config = dict(
    n_kv_head=4,
    head_dim=32,
    vocab_size=3280,
    positions='rope',
    rope_base=10000.0,
    qk_norm=False,
    parallel_block=False,
    optimizer='muon_variant',
    lr=0.0155,
    lr_head=0.0077,
    warmup_steps=200,
    decay_shape='linear',
    steps=3064,
)
Each number is 128 + 24 x the weight over its row's rms, rounded and kept within 0 to 255. Layers, rows and columns count from 0. Numbers have three digits each. The size before them is the row's rms in percent of the matrix's.

# layer 3 MLP gate, 1024x384, rms 0.142, rows 491-539, columns 0-95
098:148135151112144107133160142118158115120136162132145147125114117101130104110124093120158100125130127087140139128149127090113160125147128099110135118119102115079162089112154164108102131135145142140132132105045171093128131136134173143102140147171093101193107159128144097139139125156122128107
099:163115122115136154141136177143107161128147147173104120083062089123155132151149163128105080105146112142124161109160098148123098092117143113122104091175140126169145160134170089093118140119161105126094120124127089108128091141115163105111162123130112146126136141123095137108146156106125091113
102:118159119145153132138139133133112129063104145071155143137150176116106120107140152131123161101148110139149144145124108175093097133102129110124155141171155145154096157111115142111146133116124127140142181130101128169185131137126118089147129111150092147128141167167120118089164134103087121149
102:106116155143086124128097116091114127104134124130120113122100140102112115111133110072113144103181140095143137139143115172119176117188124110123125141152151123146107126154099113176075144140132103117140164056153138115121079064160154110113134157187135157115150134114120131147136168150137123132
092:130114089144146057116112137114153132142123148189156134094115142136103153136121123124140090157168164125194130107103098151125091135143135097169127119106125148097085132141091147141142072110135125122135120102120132119118079137132100162082125122085113166076128153133158111096136110096160111106
098:121125068097174159134115124103139146117110102145133114129111121099146112073176135131114125149125136144166111151080115123123129123090112106118107164124129144146138087149122131154183149111119111167095139106123122132115123154140138099177139132129135111138157131100080131127117167122070144126
103:100143148150103129107082171115125144113124109055067106102128118134147148157112143105117140159152133081094121148120104127128190108127171145153108119174130099110143150165149148105154109109112137102141144152127106144121145138095147108151163118121089109132151118153115126067158149129091114147
100:126090133147106159144129115100167126105103133126098128092107111098162138160122130171139169146119190113102121155152173075119174110142115115102117128121057109121133111107134085128145168113150147159112127077114086096128137116128141151115102133114126103106121169132127129129137167094134140099
103:117117109138129126125137116154145140150146163173099107161145162141153089110140160110111146149107106061168142122145071128133134098127211103111169119134121118151127157130180118116159177149118156130121105167102140127132130120147095147115118113108104106111137148153135196143178148128089117120
104:115162095121151125159118123089114138138152095142112088161148103114088115148095108157129119109134145129111177121137126117131153142163084111141160134145157140112126038134125149089099117094114102149099128104134134122145123122113129113092173168163119138120113115163153126154135130127111121135
092:154166151129135190115093132125101106096094149169131106119136148126115152134185093136146127122103106151132131148119130101116114141124119168111102138157148138137156103121106161127147142095154118141111116154164125116144116095179202124110106152151138104128153113104129134104115149147156164130
105:109115147076098138097124129149141144142111159089145130137187128130090142099122093125042147135152136111138098152128125099104109082133159154122101161110154091140097129138100085133118136141198114166123142101118124110129125155064171131160142144120104131122137172103154128086181128170053123120
097:127096155141119136134116128120119178100133154089173090133097138140112156150157134138145107154117092149208145153130097128183128128089139136123145113091117143132117075171117143131121148139076152176153169122129116135120134146109129125140123125142125109100094145112106122139159154130099106136
101:185077150102148140155149155138121126123159143135147133106095135181160102099151111120089083135113102096099136138100108130130136145095113152154114113101111151123140122105121135123148125116153153107148128120162144113137167169104150137114141092102120130118147127108182137127159137134130121142
103:159112176094142139158098144119102085099137097127180135120091139160127102148151127119131151138124115106141084117090123157134089170165127113117162117152113137109134141141148120170133137106161152128135115126128163134119083101137132087126109084116114162079110151144105141140093147090110159134
103:137148124111097126096134140112112145113169154151140105144160095159157113126126133111152103139102115127105077114089098103153121126134108091125108145080121178128129087147151143091175137108123113180113139104124122119106129082120129134115098114121108150130117110114073159118149131117143153094
100:118128181146111114134112134145123170142128128141144107103117116125132130113122136097116157144187120169132128133152135106108185144131138159152124157155111148102132090096127120135106115203105117116071138146112162133113144103149110149153152108141143161161111125105121129129123156135135146134
098:150152163107145167132139134137144135144145148141130099139148138121166143095167133119116157109108102119060095152088103141112136152128142126152120097107105123131149135139160112176156141145168132136130152132108137129134107135168159179135132104092071139100142142103172173106139130113123146082
105:101128123114111105117136117114114128143112150125134121095108124120143116121156157173125113127109090137147125135144132177159093145123116122144126156172125095142118127124078110111163122113105135146123084137139139082073090172091138154147157124147153133101168084107115128163112184102136097143
089:154155111119170127133168136121133091134121114128154155148130151144124112116131166158129136139142124154150156158122139116096126158122124092074162126095162130186068156169087084111120129146134113113124121111120093122150138156147135094096148163177131154147141105136105120125105128125078103141
096:183143134131113148097141102155142145121128140092125123153161138167131089119099117173147174146135092136115151130118100150168135121115143144113145135133148132146110135111131150095069135126161127153151158105127116145145159160112118125158172172109096111121172117127124114121132103132136165102
102:103143088135141143092150140140160162136162153122119156133108138157121135121132122131111133147136177112084107128133111093114063132148119104097126175104137128137147130167131140114137106154147102122097142111123105131077148139125161135151142099161113113112134123058127123150102074163142131085
106:105110105158126157169098134179090179138108135136116151161156156170140170104148130088125133124167109131149125150123167105153123113147133129113131152096116158158118144142145102160128123102154103125123118146143133104111146152163165093099128136148163138137106125126104120104153119142102141147
102:121113116108094108122127094117134144095147102111156114137138150144099102114114094095136126143133112168117127104088166058178110101160142154133135176101130150163157144103089116132124086132163114124149171110145149130097120142092116134115116143143114153131141149134113131120162138098109158136
101:125132143140121088108108132116167107139102105167160074102141134123122139146158142151163108134136123142125098135090105104112118100083189137113100091198164146106127125105141098103112135129139130129125145119144126127152150152124099106118139095095135114101172143128175146136131152089134116131
095:128118082158144151116106103150129115186147115112112130124108167118101165168102153105160097156144161121122175158117111118139105123139123109128161139123141172134125074123109122148145120106129075121120138169119112091169141146137104134108112126110077111092142134113117120136125149113161146175
101:084150148103151196110111092100093169108146131150133091111119088157142162128146084136157077140153124118119146130132131123141123159122123156137139185129141078110165133136169108150165151118124171127145135124114163160173118122146144123114161125135116141106111131129096189139106148073097118140
089:123181131110127146143181106133167154116154105164118142141137106121127141130125145120131129159146160108117159133129173115147129153120118128134169141149101106126171128113140147167083098117115064165123146144109125134097119149095160109141166102130126158109120156107126148144126135098113119155
103:135105158134137113160175153169143100152140131129116101093136135118146150125170134157135126112117138103140151095162127174141154132120144172149107130160115120164104125144108091156125131136123105144128138128138156169163128163089121110164150136154087114119152127118145162106142133074111098110
097:110084152112170168161138141117104125114126151094147123148160135156125116119135143115116170145133138136115138150081124158152121111150132150104168104122133123110075117109136094122115141113142122148112127118107108158103131126127133127088156118135142126117156134123133145141130105153123141090
102:111143159138165126082096122139127138099152117135147144124106128130159123138149137131162102146123082161184131156128111162090102125106153129144143141157180125119121095149140103133119130133094162153135167101121135136112162133138117087168138139141123138158133103163106109134176147127137078184
104:139113105142080106129159134139140134150153121116158167104127072154134124106134115143159117178141111147106163127100123164129112140128155147106172203148152131105130103103154141178121100100102171129119173150128178085108133125095127177165112086148100145108088138156124111111142113157116113128
103:125164151099116098128138186135099120118138116093127122110137116117121138144151127120120132154113118083156122147099106131131090107128108132078129160087143159133126134179114092149092154107142112129129101120072112119118130129161114116137129119116118134123173166155139118102077132088125109156
101:127134088140133114104070117138139101120134117140070130132125148149139120117100138155143117150093121117088143141125134126154144103146115146125136146089124148157091137101097146154126129121144121098130137131156090136098138084108141134152134136103117134125132145148141138148116124130116047102
097:158142124134115169108143148168154126101116105146125103130120109139113164143122142121137140142086141125142122170101131160100116117108172125130144170084132139151163096109137142124134138142109148099134145152118105152135123130130079169100138111116095102140147125133165111090137127121113084127
100:137089121155117143090165163141126141118145151111091110115121106139148086094087107147144103132145123120113157128118147146157106129153133146139135123161112152147158159154115112170138124171079138143140153128136124158129102138129118098095125151150042119113145120101121162075151108054139138144
101:147127109127117135104142142135110131100092126106139143154159135147089160133096084142085127136094109106141098110122117099136122159100150109195149140114107156098137113109160123113132123084115109127132095151092080117131134102116130109116173152151092123145169068120151172130092121159134104120
092:136136105121101162105125090166094121141152126148158108114152116133126103120133202122122130134156130088171130111088129144118120151132133166166134119138138169158179148113141161110108109096081132112085113091153129125118150120097144124135151136103086167157130164146144172101100110163145112126
102:171142156107149082124110125131123108121133164148152111099142125082096147172134157091102115075134121143114130163104156137129135142115115142138135131136112123159141159168113112110135110128168091163126130112135095127083091139137183125148109092121172154183136145124152121071124136122131166127
109:152153091151116131105095170083148154125092134147149108142157114153135131071140146121105133099129124080156110169109136095081134125112153160066119147165143110162098118107108105143172133165140098125142148162102108123100122139111094147128100040161109131151134096126170142083159155126135134124
114:108115144082122110140085091166105132119136142117145111102126174156147145166116104127157115098108161143168129158078137126120140090110140173111141144181106108131130159096122164120134130150102129083130156114133101127157123136125115161130100096138165182109110118145158155123075133107121130119
104:110122102144153159079132119165095131094180140130118105125110134102115135109108083172100142178137071142149155151135169091131129172102138165109099129086075140087123148109167147146136114129106094161120100125135135116144136076104129111156128126153125161119127079122159142107126148077141148101
100:112167107107138146174074104148083144145109128076125134170150088099133104155142140128139140069100131115120148134160131121129151122131136131154136124131103135134113067065097169158129145105111144133121156128146097148092194110134165086136142117128135120125145131091059131146123118133135146127
095:093161105133142138060159179107113084139122124129153141094115111121112159132140156121170133115149188101124160095124165100116125130092135124118165152134141119124164081144176133136133100102182099161103176139121142089115125133163105097109147120137133134137093115125130136144104143133115144130
093:108123103124094130116090152152143125139111093126105122192136125087189136104136130135121141110117143073115098160102091144068143134119140159131172153115113133165114147139125120111125137124161139091116109113114109123114164133087136159122119123089092132109145103091124158091091172130138074102
103:167140091140130158096131162165143159103097103160153115111122146131131119117100135160118124111089096117150138138118098132137127126152122104152145103127143128136159088112143157127121096122191100108111177126104124118150146109113165155132159143113114128134122152122136146112176122111136136130
105:103165102140139097131117117173095121083081158112133117094122145137119150134115130147082082135158118102154110124072136148110101119121144125124134147145133213147098146105152113149149117164116091129085132140147138117121138138109164119136126105126120166076177124149175155125135141141126113142
111:122050096141138127116167140132143158121137089100175120132116129088108125125128102176122180145091194124145170159132090139158099123108125151176129119131091138178146148119127109149124171133124116069180118133122124144126156131125131108148168124180132110118109129070116139123108112151163162115
100:150167113099123165104147127103121135107141111144112137101161131131152136102102134163168126092116122128109093149109130137119170122130141118099103120161140121104157143066127116135145156155127110119105123133101136153138112144137132133105126097086116188166139150131131139114106131169103129144
# layer 3 MLP up, 1024x384, rms 0.145, rows 491-538, columns 0-95
094:106136136110137150090103113140119119182158111062149085086122144163149156120119110110156164112123157124108102106170135142163122124129083141154110133157130127135147093119138156084137145139149128107121141103138099158110137107147084124169129159121189150144117097101128087169112159107117128111
100:111093127095125150151109152176125103082111126131128119093100109143072166125125116071075104133145094149199141132129127081135134109133130135104136063153116122125094160130112131188148136087140167117116144134135179126150118125117114104166095122116167128122134103132171145112135102121139113128
102:098140110094122124101126134122147091083126146110133149130149113157109119107147126124160155119122113192116135151145122190131130102121141110109115101111136089099096143115152101114131121072126117141091110116121081185126175119149076132140129154156130147121176148110130157116135155089107123182
105:098111138126126138136163124118135063115108140137134095122120144167124113128130150112119151100154127113162111107160129178138177173176133146115119134137123115101114111130120153173096130122101140135143139085108104095119114106152135109136121108171134129106142115073137144106157133114157104123
094:124128117138101149122129074126127101113129122150128115124110135127136160123106139131124122157156144166072144137136137114137139130122127113177133130118123143096124145090127145135164108121074139139135100127097065112115141080122132114081140168135125113129125099119140110095117099121158087121
096:156137153118119108174115176168125170109096127126097177120124096142121150123074108096126103120128112100111114133113156146147145117146103155078151124146105105121107148164076105153120085114128136118146133142168129134134149139074148141098101169122123125148140143140165084110127089153177129134
103:131115132117131109104146088107127188163132152134124115118151140126134070119131079161117143096112093165114148095104126135132101121077102132183155136125137123108111153155112095157159121086107094127109135110117150107145117137103137132148116157122148145123214143127110147076142112147140123149
103:112074135122136151159128179116151133118152159104143093088114151134158112165120146170142157165135153093078133152141170152127139100115098140123192121131091122143108134159153147135155167108131107124138129109118081111135139131122145177124097080118154101096173167144109119173140147110143079112
105:123133148117116071162136156110164094109143117111176128138160141117105129119141136130134141110122138160124120106134195140133097136145109135102108156145146084149114101107110110102094153099149138144096131088100126137106177116162148126163152139120145137108098113120120091116135135115129099131
102:142114137125133106109130128109117162133139116119113098144106128120159135129150094124136181151096092133127115119135122126140122144112152140130112146169142114133155170115123132111127117155129071140165154134127108122153087147174105117146114098111159122126140167133173115136118136125125152152
089:139111121115105132087105106167091127108108154128157142120099149132125134141165083119169091151102130150099158124112134114136138126118153143122150147122124163116160106137099133177136131124178121151119098126126097078174110110168142099136146159116144126149169100100139118108130119146110147113
103:098173124128084115132108156115124052117088127163145144130104109134136146120136097141095079141089113170094114103145117115102182111121156093096165089133163103165119109106132144143136139127127125151096174133152118101093162121100121099132108154137141134127120158103140113122129112153144112107
092:108110172115140139128109099117171149103157120087130076110099129125145123096089123149119153121108126100186133157150140122154146116069104141157124130121133128094110133104154142138124153124101117128111155097152122111139109136113117128133111147093109149098139147138103107110127164161115088132
105:067148121136124112142139133161093116151112110122098136123173093099119131101115161119160136149128155155156167129111124119158151112092109126129137147109155129181163124139112069130108158132124141121107078157144123126102124089128122155115106115170099127112145145086106129135100130127110130124
112:126132066183133108131158174116142130115106090180106125141117140073100170136158130142142131143165121129122144094165138107165102096163129127107107123121137130092135157113104126161115111114109093099152122123105118090140139136117128121142114176128125084128142133135116106117129110149099099169
098:110091088148140139130100115160091071095109097074080127165127115123130140146108136166140113132151114148146152153121129125114106064144147119091178132134127112115170109091111139134076117099157164096126138121115129158132179141115146156143121120120125105129144177139116126143158136114098141130
102:130139127135112124149122167148151114171106117154106056133141105160119126078099121128141102165153147109149123127142116122149170099121145110168139125091128135117091109131131139125112145177116124133109098150119110116148120116145108141161110087147123144118137166123125122152136118102146120143
096:140124161118122123079145143144119135134151151138131143137142118147154130150156114115143132139163136130123084189162115179083155134127138147128121115073155122112155135133149149161149108145158131162112153126135160136145114126157145126151116129123076106113143144122125132104114113113118108168
105:094152108173106153097123126149134152124170102129076165152141093152121175153103117106147155152125133166154149111165125088120116126144090152168210091135130115130094115147142141137125144127140078111116128165146129142143107120166125101178125114149133072117067176075128124121170124135144174114
091:147123139154138123137155175136137097157127103113152097122096142166151129126112158158094076126096120128143143145142112159143132128124125119112142120128155110134128161159110146126067140149088133139129121103133095141173123139143114064085138145131114150157157101145139148106111193159087114104
102:140156120139119164090125132128137157115123121126103105143133161101104137092071114151115138093129108144112137140110117186135136134107141171097099113154116147116136115097180124107105166142200123167115154130141136107176194144167123109117149179107100124142150086143121148055140109131124138111
104:116136125140127143146125137146139195147157145112123134130114113138140107078142119094095118127135128132162117160124151105098104116125110132127126138133134134131098096171115132112118166087146137134157163131113123194121146143149136127105148154101114128156138126166126070145103125077143127109
108:198136131099144144136126096089151148110119116106135115136093119118100078152137150187115158154105111140146122093156100156117132103100118121092126119186148146109118091106144130142143113183138109141122105134146100142119111105104123141118110140133107140110141142122119163163102130150104084133
100:133144152144161112142158139108137117164132134146134126112152119123131156124146144123149151099098130098097144167166097171129123110106109132154117113111141141090084088154139150085150172105126145162096084150105118133125147107133130138125109157110112111178133130122135099111118139166124098145
098:145108130145118087119148157107147115122126119137114107093121145109113123127130103196144074118106165107192152127125163118125131135115128153139142136134126161162120127124155112136135143149115083124077170121135153100137152092126117087095162134141143140084127111090134123149149105103138098134
104:110131186127144084120143133108120069093129123128151100130095130127140108112147134147099134114094117122088103153102165108108146114122126143131123119155120101115165103134126177124122115149104125142131138151137158140097116153119154166164165118156135097158144092128109122150140120162134086112
099:158135093171082117135127063138132104143150148114136115133131167122113134137164118148139118131080139119136142147131113126120096106145114103106168117091145128137097132099146121146120058167146124129169153143115114086179144085106125157158095109101083091143119112162186085157135120142132140112
085:128182111099111134128142113148151109109149095155134130112161129142117142135118092111104132164139142110097166120139172132166160179126108118098160110160112121130128156150152162096135116145134076159133138128127092127097119124110136098131127112117147142104116124152140126160109143093102123149
102:119149131176119164114151120083152126120169125123117169100145104147188128137116147159118144104120112127105146109128113154157144126138160145131115092074120133147115099113134093116176151086191139111143129102112107093135120115137134142122072103096186154108115124148124126130117133130139181173
099:129158092143102145117128113159131141132164125095098132076103129083146126135109174127161095117139130121149084146164122091142118153099103110150125149143160106172161112128093129113140127137122136116144154147137168097154105186133124138148115101102113117149092122144118130106139089123134116172
103:175109124120150115096136112158103090093154160148154145093133155135134152131107107104119146133146141131173112122137144097138125065169154100115110140139146136100134132108095183107137159143099146117087125096104150130100163107102119120103106118171097156113181106135088107114174136155095111143
098:145163127131129112112145128144148149152144102119149167120130106114185088089146107121072109152139103139113187132137121157110142124140129120154140110121162151137112164149138136130108124143099121140109148162155158081149101110117082141155085151157119144112147148121134120113120135095155136124
099:116132122142095120158123167154140131135117126102131091096115149132103129104189125180107123081152098125111099145108166118117108118097181185129134114137109130117129124109133157117072151115130120127092100132124148131145157155118139103124110133140137150090148095145139146101136146134125107154
102:153113106155128129112143079131125132125122132125146146141139133118132132121163127119126137127155136118147132073137135128124135090109129117134147101132184100095140112117093098088119146125138144116138105100124174157097141120159124118116107130157128154125107096106157148149164156179125092079
100:135150150115123122118119143166169137091113109123114119102099075107107155131125166137122124148088138100128152162116128156133126137154177130146127152102128143162158118108161122142115122143098126101127130154122139134133142149133089133109134078122074089117167114156160107119118139124134068108
104:166141159126116144109098124117108111075135074139099118140112139123128151115129117143118143127102099126161150118114109073138123128105154136094131115153094118110129119146138091124117119115120134155071145111121185196171144109112130102133117121121166119120161130135114092093129109152148090110
102:142095108140122143105125096160159121146105116126179126107127147144110136115120140154097097128110112140128102111157127152090129159106126122116129129118148159140129133111142147166126087094122120146118102139155130127111115125162115096109180139139124119147153113111128128156078132146116095150
095:136120100120082169115149123123104175134135117126151107086150123105117116091148104172111132113136152080170120115144144143127127135131113126163128097138151149150193093136127169119142073132085132146084108091138144130122155090094150132141136127135095146132130151117134144130099120159154120149
102:171110132117137098099166098104084102151112148149155130125168110123040129121156139128128135119143137142116096147110152137131148130092123100126104126147140119125093153124119120109135100127172106156134167093142101139056128143146159114108109095130121131157107140145147135109159123103106122144
106:140110119098132151171113103134105106126114117104129155134061132094148097154132127122147120166155129187079090064143118127147123084140124142120108158031101140094125114135100132140137155103125142105096087109169131113156118121104168142117120138119145135088131114151082126137110131115122113153
112:101149125098130138145126100164120136107131149142150103090129165167149120159138110135155124135124160123147138158082138130137126094105115216102145146167112110162137147105127161132166117140069139119122094115113105127136107125127101156107084129123107180107146105136155143112106129114130161124
106:108142118121123137118089138113118100113103158116133180091115110130097127181109131096083147118142146088134109097102139103171114148153158159134158126128150126159118129127114105116145150119138149124164147083138117130133140130121139116137164121155108173151105155153129127155135132157086140099
099:123094159106198127136134128112110143115129146074119175144106073106166106134112143108146124126127149120103136120147121114171150072127120120118121096147154118136135085136112167148080168131134127131119179078155145154111153124135176113145131101158130138107140105121114143153147158115166159113
101:171100091151116069127109080143142133161140114133109139147117137108160072138108093120111124165139099115127115132145153137150132135131126092134151088120097193121142123124180163116122114146122131063151083142137108157141151128143149130121135097131114121155103087134154100089140116085170130110
095:150111154127123098122105163133151124127134157108138099171163139120173126072078131125103125108148153122134137135166074135085154140121116167125146104127114094125147132151093082079125137138134131085127136111125108104149131085080157139115128124049115129155088104085148137154112150098101111120
098:158108108136170107104121141130133134110140131157088105150122142148123075144129145132133113145123115099120126137130095152123120117114160087150124155124159077102170124143092163153116166153118130134144145120086088155175132161130149125110130101085039109151116147139096100137123125112153128103
106:135125093141112123146154145094124143157161120127098118153134109126129143100171092130161142114133154133155132130164153113150161135114127160087118071120098092160151169168132094117121093141113118134134122127116131127125119138149129104109131159143121115151127131106118130149134107086186139144
106:121105115132127130123102102157140143124145128085120137114108111109108141108124100100135147159117146136112130131122110089157100148085150142145111112124165132109165133148144124156121204127129144130135124108137119105116177118086122132120160126159109166094100123061085119088094122167161158142
# layer 3 MLP down (transposed), 1024x384, rms 0.0853, rows 491-538, columns 0-95
095:100123150123121130145126149081081136103135111126154122101121101178138148109133163187093131138097134135129139080098116170128166122151158132169162147153142119126127143156154121127121147097128091108130155135160160154134161123135122102129138160093108097103121156143148104148162102137133150149
098:143094144132139112118140060143137139138136137150103159132143125103143120156165112149134158151140130119139085129088120105136108076177130132149149133128159123117103143097112094139121123148123159107141138137123147126155129102118109157129100113155117072110111136115083108169089089114072133144
106:125112098137152155125109139127119135121112139106133120138178131143139162153148119138089130114146132137143087161191088120124140147168140128147139160152155092110107163112126141145135120110117085138104136140151138093171104140135107084127114109132113128151180121127082140086156117129127118185
089:121141122097116148125163176137096117138139102135138177147110130108148129146124080104134135148145120119133132127147145150107155167136116148102097106099162133138117117123115103135106102144089139123130113106128133147069003105103151131117137179149126170154149120136115123191150170119151121107
097:093131147131187080164124110125151136111129132096154156125053127099143129113088136113122109130102130121116080129143143088111116127118102116146135142110082161129116110121082170096090119116164160150154118145113148124104098116156076127086103158107152147113141119167134133148130153175111084120
098:105148162144137141098097136117118097099100164120121103141129144116125135162123081140136166120128127135125173106157122183115136149160128139137103136164157141119136142078133143153121163124130192111133124158185133088148145138117111122158157173113139113149121156125141109146140139112142130120
103:097104119130136123121081147119123120167164153162114129094176120102165111097100106130133169137126131120120113183173138090193135124088161097116137152138084113073142101156126141102119140114125114103145110145159089132100124107157168116134111109139115108125131152098109137116100161126127136094
096:096140161128125135145129131132198140141102138122135113138146097110156136139126105162167127156138147119123113141088132139137113132093122118108159121092158142135108124172155144126106096113110157129093126089141149093190091149129123103132124140113118154121163110102132109137155137077143122142
105:132152205100118104113097164153196132195140132161143138143134115147126127138132144152165128154123124133144141089137157151140107134110100118119143159132118119124114141115143114076105118111102077099138150137124126109098164117152120157122168167117150143142125127104113109121130160156138114120
102:130143142161112104096154124116151150187144112137106119166105080147145139138125135119118179115095104132087130109130169104158123147110119101108107138169141126158140136112101128129090134102129144141112103142143128136161106128126097120140105138156127072130151117141098159119150052109104072122
094:139111162153103147121116123125136138148109137158116116107134161126124124102140121145145090137124116156148126154129163112160154113119156122139168150092156147127138093129154100137108125102099148134140130138176112145195129111141121099155153130093119089132117121162137102092107212147146161075
111:141093177184145116105121150092098130147153110100114126124105135109110117159154142092109157115136110131152092134149140176104170155123131100139140109131143070115126117117202146163141124154132109130148153103150102126138149135121097087117147116143132151145128118125147116121133183153143093120
094:086155109143157110103106147152080157149124122126106140169119130123140122108181128133117099139138160106135070138124146106093127126064106154124097152138152123117122125102127147127125145137098128101119143168141113164141180135126125139102150140123136125156154083152134131123150176129103106169
107:116157151125155141160095124076167126128106144132120128108135141100092112139111110132113121127117144115119204133128101096163164134106125121132170093125158100107151130148114135115126154069144121100096117128144127130087165126148127124118122158144136105177161124123101164142112207125131117099
113:135132103133141135148176109149163184117097110111128092111122128133115152147112154125109100124140119126101126098152108084127122116124100131116148097105151099159152134125114092136100146102103103102094085153113138120132144146141080143123117173133092156168120158117106159136175077132141132104
095:179123090140094158089130125100140101128150129116107120146133092126132156112120136144124102107136090155128134159134155147166130095116132103137178160133139128132120113110102135155103137131126144128184118144143165098125145132127134154114160132114130139134143131120174139089104070111122118093
099:128126150165099127124143133124166178159176128110129110130123131137114148138083125109113145152130138150135139144134110132124175167150148107147101114120094130114147131151111158176117094120086150145081114152127130146130115154148110141119205105113138125130102133154133128129091147119146138165
098:125128157134193096094123109156163130110153119066095136149169162140192157134100150146144115138139082157140129110136143135082137137136113094139107135110105113098142152134166107135145121115134154113136131124125177148156106135129147140135125106090143196124108164137121114118123185107120116117
085:128108131131134120124136129141162110125101106111149144163137121141125133134148116148101127149131118135151145119106111164086115124129123123133148117127131163148134141150101144166136145130120101122101140179142104087107233164113083147117099131148124121116161086127148185109149119132126140111
095:131137140172134110182130167101155106177081157159125124146122101122136142106125133166133135125121152154093097085142126093093074141079102074119099110100163103128127138149095100119135131144092157136073133113124107167149163144158133092117110144154147149148153115159110113132175211125147134133
099:120116087140134134112094135106158131152099152140147102178146141133136148076089144113141102130134106170128102136101139131132105132102104124102149091123122078127161164089122128110133109119105118112077151110107146128115107131107129135121128137149102110122105158101139121113160164125111134141
106:108118085135117138116112120103100154147114120146161163161114142142120129155107143135124136160154137138110094148100120083057142092143148195171163111086128142133125087102154077072103126148127126135140135133142135163110105095170106143099130119124143135142133121143155135157113143110157124115
105:144115112115125130120118164068108134121126122149130127149120146112147131155183130157137148166143132142123118129163105113118124115177143114145136138102157107101137164122124149125141124145097113134100133146141119160126147095109169141146082134161109138102120092132102157143119182084117108129
096:149090088157142097103124165110104081142116125087108143080133155129122108120134156173140116064138153131163117136155110152080108158128116113158106134116150123123140112116127116105121178132135130120079108135133123108127154107128120110123135156130172099154160131114164170149104093175105138125
101:140109146134124103136115157088114125135120144134132096161132141113098126114113081155129122115116140108155112114141135102117146133094131155105117078146164148149170175117104138120145106143117105135115121154156123133113144139110126152104142118101135143147134120158092148086125090116139122141
100:100140128104094101145132103108109110129131149111137112151144106157110160089143123192071163125130098106097133139124129133117174139152131173151120145132135100116153109143123159080140095139113099140134191120125113116124121142135150100143141103153122151174136114096114113155149119122120124115
114:101132176106110136136129143147138125134091131112109125116078155140140104154145093107120117095147135113110097107120142115137139090125153122089133103145073118132112149093117134148109147136170125140104129175142063089109149120126123151143142122115092147163147075118181134162144189084147128127
091:137111102148118118156095102136198144111133093157100129143152166108127137111108062097132126152131125134108133104138179133145114145115131113101105104115101118131096162129138143159131123106138108158130103133140109121089108124155139080137141168114125157100107121117119115156101155111132136159
103:146148143149130147100163166131097122131209126142111152156119160175131136160111150141096144103132137155113149106084090123136123091170147160123149084119095143125113092112128123124157135140166094142133122123148115107128111122139153147083101102113144134145074182118122088094095084132171104152
097:134136129091117138130150122161101206130109133119120143128161165109091137130104113103159105086142161141169102107159147135140102145132124101156140108138127090184136119115139138107167171184164108129159168143165125098135156170122119146153112120104107128112138171117091142112104083085104092130
111:145105107145142090109104173109156137104134132135139108126132131105171105114107121142155086119154082131185110133119144123121129150098125111137078146137112108122105126136133163057088100131123129161165152103123196135135116146128152111134140112136134119126110144118130127120154161124136101138
091:147133111129155107116131082095122120172127123123146133168095092115180131180132112142152165119146108099141167139112112141117142092108135150152109147137082056161120123114085122189146089111107099147120159130130100089106132127152123121147159123174127163083151154165149132134146169134125138140
106:154172132135131101114134118132162148053117095133124086125133133125129118091086125137099125131155132152158090117085108113141099127120131084117121127122133122176133103115114129135140138139158153123158103125109099098157150154107170097085130110132134109102131116146168132131120113127135104160
105:189132130107154128120123100123000140144157122097128114150156167135100131142128140101138125098128123146133151120152112138153147098133118107120120130131112098091118120088108073094144130144159135118078113128120153160128117132092131128141118151145135156116114099097116138128112198121106081127
095:127118137175155134116154107197094164074121136135150120081159145120109127147123128156111128123101154113095101118093167108123112163129109124119124121127149098127143092145180167111128120182111133150091151114148149114123098175160099160118093157124110112170093124118138095164200172107132113125
107:135143165087155131144152112077103125141132087108153147136122127110114124122182140136164144138124099129161110135142120078046126116109142131125158156109116148125108140109130164078142160131128130116111116084097102152140162099143182091160108125159130114136126166173129173142129098153098193161
100:125125140132177119090134104155155140114135142096112133128111110166097126164144087111134115153151107186124097121159129137116124149094138132119133118135126133138112144110147105146148138107122095174103123111138111081090140120139116102117128104081121168150157085121124105149125151137123090144
080:139124123142141126147113104167052148137091107121141122144150132153161125104110113152157148102146135122151137106110155133085136143082138136170157111134090163152144109136112144084126129110118113098106096134138121167141107099093128094150118147114126161114110098114121132101120208167159116124
091:075119189123119159128170148163103119121122108108138116109150120136114136159128126150146142120102142108133122121105144104110091168135098151154147122121130142164132128086133091120126109102102114118121121189094096115123127120166146147153133096127144130109121129172108095150148225115153113143
102:140107151120160156168125078135122131157136136136136129075141127090064094142147120159133121151089164185141137094113089136094140126098112123153125131112098140117198127142123104117117127125115122113129117114144137121166163117143168123104185126107155099112104153143117155138131138135135125102
079:096123126116127112123103132137072122133114134172106124140124140101116159099153140112114095127154152120150125136123127147139101098064117146151093126126127087153117121150098152128180114146123108102137159144079146125168112113138153105139119098105151117091118103173158149147124211099112137127
112:100140135136114141132110147146150118102145151167132134155084113106104122191109150076119209120135119109148139124112170119173103137118127175130165143129141158133093146101145125150164152153137145133110131127161099130144147076122141113165108095132165166079105113128116154128136151132145133116
110:115088136094155124151150135090114125147163115096125149150125130116113101131108109121118107130125124154124149132171145138176087112150082186134120090130138081142163150124114144124118164161148167131110157133138140155093117088163157093098123098150071125083139105133119101177136111153108141114
103:119184130114134110156095095114068143145119118122114119120148129170145131153152079135094120178132113163125117139107104145132110129071128096152137128127105135152123130124091088128133152154155140141170100105167096130083124175167139122168168113127126114122128144108177118158157093153106095129
085:159142135103110126114046152131255141139127115101140123194129113103148161142148132130138121054133145101102130119149105108083098110121100125141138130166136118110120125117100127083160160138171106092093168139136106156148086119102150091091144149138129135126103142111172110101100204101166113138
104:087127103102122136167092113132190103122114137103141118139130119118146137164112146128127104134117099144123145154140133081178154118126109105149138156113099141115109125098156136107137139133115128139133129137112103118103139133105128131176137126136092138069131130116073103135124143140132099148
099:104165099107092159161101161131172104169116143115103144110156090156080167096127119131131141109090143141107125133129120102122141089068145151133170118101139138130139115141099137137125145145117125148129169152136141097108124174157128112144101143138101102155107150122100128183158126135121106115
102:082125088125120112149132075144074087106111133184133141178133155126121156109091117093132099153110136128118140131108174157153100092119148114113107109132139128143142123116074150118134091107157134101160121079089152123130176114162116125110159144084151132116125136117132144123110151179144135142